Part of a small language model's weights: untied embeddings.
Each number is 128 + 32 x the weight over its row's rms, rounded and kept within 0 to 255. Layers, rows and columns count from 0. Numbers have three digits each. The size before them is the row's rms in percent of the matrix's.

# layer 7 MLP up, 2048x576, rms 0.131, rows 873-880, columns 384-575
100:075177127179117109155106152125132122117156128101115139063112178129118093093123083092120117160110118139113149153115161080198123113081116187174113084115161168125156108130118137186099129133160122062093135121107143121094115058187140175086137099116130186107121083119120156120157084112174039115168100124140196093109183122122112162131135168113110093185088107147109116058067146102091132113174127047103123220070096112167096104154099160116109095134103113134065065138130088115098075147129118108098137142121139103140072122071124117079090150176079069143163139108110110109149139122141166143
098:114154093150140210139146140118139091157157166099077146111119124096133177012118175160140187196145147133086100145148158120121166109140076138125103103141154123165133159098118085155113095158116208158118175169167150126139097140115082176148150096065106150132143177137133127088094122096133109133190153157130088123132082152166168095163151119159152154148091097170159161114141133129163114066164136129059153124112097142148092127134158126147063127133165112152072143121101157109181130135164106129127092151123104093133093193146183154059151121118046144112148160040137155121148151118113169176
110:164131156144118124150161103112136100096172100095152193105110123155094073133140123089142137123166130100157191118081141131128076167126138200121107147162145160148138153135142123090085141150142119110159176146131064141114107164110152150133126106110100151221074142117133101112200150138091166171116115118176123074101171173187081123083083157118135134143123103130115115077119108156162080123155062104050121116113150161147068151178123138063190153129107161119064106161094153068123165125105148163135127137076118100106158093118127163184137124105149165130150197119145155106109136104038140079
100:150175072075159090114149126147166167113139087139095146133176137156121160119055100140146133123128079151087094125159095121192129120145134123170153097124130094170117147124143172074074056154080106154090090167127142161150068139107132095125157154148156092114091099109124100145136207158154180113161128149148147105132173159165086179116115180126051172125133076151046110109129154096151109139068174140101122152137176149176081114075153159125122184112089114134101115125141110083102143184127079149162132141195152142122163089134155076125101111140110079120133145117135103168161109151105081087
102:115127204149142156119122076133125181115197138152118054110101077110116097111101146078165130100194089128142167085147123117081153106140111161199098135121171115099141112119183114128106132142122093132121145126144095122072203156149141141214133118086148123121105118001108149087142174147121122116100117164145165146143112106187166161088135088154130175175107135108092086059121131161123164176115158064110147117158071131089128118133118111138113096169137202122158127123193135138082110092123089162117130172108097133135110066140195137133113132099138097158159100130143101125110150097116129113
102:109176145147160107116114157122109076110064130118114152118190098143178123108129099098112079132185121172084091152104141191150156104184094135108176175153149117139109146098166106095174086147160114123143133070103131110190131145078147198115144140115165096122084093150190079153142151133073112154100196125111110107156164146147180127125157161133208068116146136126149156095130113102138192090101072190107140084111087131171090073135167114181103138090101157162105143112108092154112147141120135101183146084137128130123159175096135119154121133087148130111144125164079096104068084148107122164
090:103160133108089132108182140131073149102117126074092092140188103170130163137087134099132164154108092113122084133107097150158106130125097132059154132148129118154095125130101130101103050140144187096140100127162097131149140092123140148158130159195120123090150149117150102171204155121130146121129160066084053112184116122152125166128105124125171134097123197119074065189125076112166099121115122150091120176131100114174130084176118138102131077146136158131142141091105152097121158161084131061188103135188140145099105086128099195159126127132196102128104165158162107158059192122134128099
096:118172115201129095111154094153115143192246168183155140164145152075150169146117123131079062131139083128118201067164190186093176079128139144147119153160090076151164154203135136118134107155067121071123083102141097125072111071139169198121131147108060094135111087148150133111138134130131183109128098084092132134121138133182195201135109129108150151102097132164132100147128108111154130116150118085140108101157133148138140181127210130145159164080143177117161122082135125197160106150105121068093132143089153102090116103102119128165097143108151126109159185143159119152149176126093088093
# layer 7 MLP down (transposed), 2048x576, rms 0.0696, rows 873-879, columns 384-575
100:163109194167090110156126122070140071156090151166111089099150080158126120117172154115093097191124112102142143070131174180103087106073145123141147073107173092081157115163119138100137180124115055108121119145122139137097124124082178136122144153168090176132164148122186137121118148107137130150148114137163086138109199155122159063107158197146148170083131095124110104113118144149102111169116106129144118117130100109154130105110129173148152118217136146158142099117142114120089075138114158077140146140052106133119107084129144139101124092137155133140088150100105113126161144076193131145
096:146109115162108086108118147175152117130093179146147152120062155163124155163195146121136091136160144162116182157160081151217106020160116118109085143093187211125134132187149168094113123128162113111189145085205119095170149118162169138089053187175127103092116140077181153133160142156130137201053115118179127109175066118076091150125163147123113087124093121048125216099117155089132116177170132086122120106156196144112124192113135128138119149117135179118123119132164094128142206134106102140093130104165088104107165121094119092090135134126146117095173177148173138135126134149144109115
110:137110106126102099099127125134145131104191091138121169120086164127133208055068141133174099169137165107166150131088126113084079113096161115137095161152116104097164148163122170081112123105082118141173143139067131154155126165130150131142121108111119119089149102108132089136123200111131132134139150149159166144136145096149119175177148117111112101167148157185097080144138117138143108138100084165130130130147142154178086120138183071125140112166106153069075151156177156153094142130168145159172099153171139104133168102108081135136063106127152149105081124131095166140113146157161128122
091:136147166119209130164154080172097167116148137102145137088145158100115086112142191105141119142124152109155076129147101161110102171172145118114131166140127118106143109129087111086095127166131074137140121142114124144180145146123154114142067191172086100107103131117141194120119116143126176103114151131157087131111106123112135155122199119128107103090111132093112174111110087121103113134085173161130158158126183095153122132058139161124133109172126114142126181097075118119207133161154131094090138071101073099033080148094155144190122144076130153117141135177167114133164137174116105069
103:100119150107042085133104155100107121041138124089135117182137146121173120131115096148116150128124133119104133137127114165131146104151132189133123106093117104118122157169104134114136129072139178116137182102148101180111081133130175136100095104080159110184109187176098058124168074084087164119077086116176138122110106127113158108098166073120098141163164138109169156163164160131124168159099110081077162162134106102128080172152128177148167150178093142126143165140135155174170066166135181133114178147145120139156103065073149085115152090123111129130138116137097147129142087202133086124
110:151089144124105120123178064136158110141149151200152166081128176069126123111133149123090115035103120122117091111167136092140139091122101159135140169137181076106155166125181131101095155109099191120079155086175097112173101155149083081127060105201090143091079158126060149118123118152139178202158075055128099137070150172132150106116114131148181124097156096094090137143152161106100117176171153132175126152150154133176094089096099100147152105100150099107078122183185126129160171148160104131092123086125094136116111137113186124139145075149078124132141070113125108104126147130126133110
089:081167134117136112114123098149088149114131043209118166102167182075068108098119115106147091080073128111155097063158108130080141147180078184158111109110125138151125082131182171140166120095107141091085159122106095125132156139114122129113178107130149114147119138129163150112103072063153086145178152103109093100124129131141119071163153145085189160095138146165135146128144102072117135148095120184194132124109106122094137111148118114121133110153198100073061128098170177131124130131130157116135084178179150100125185101183139125113111117207132147164117116125123076122120105104092143142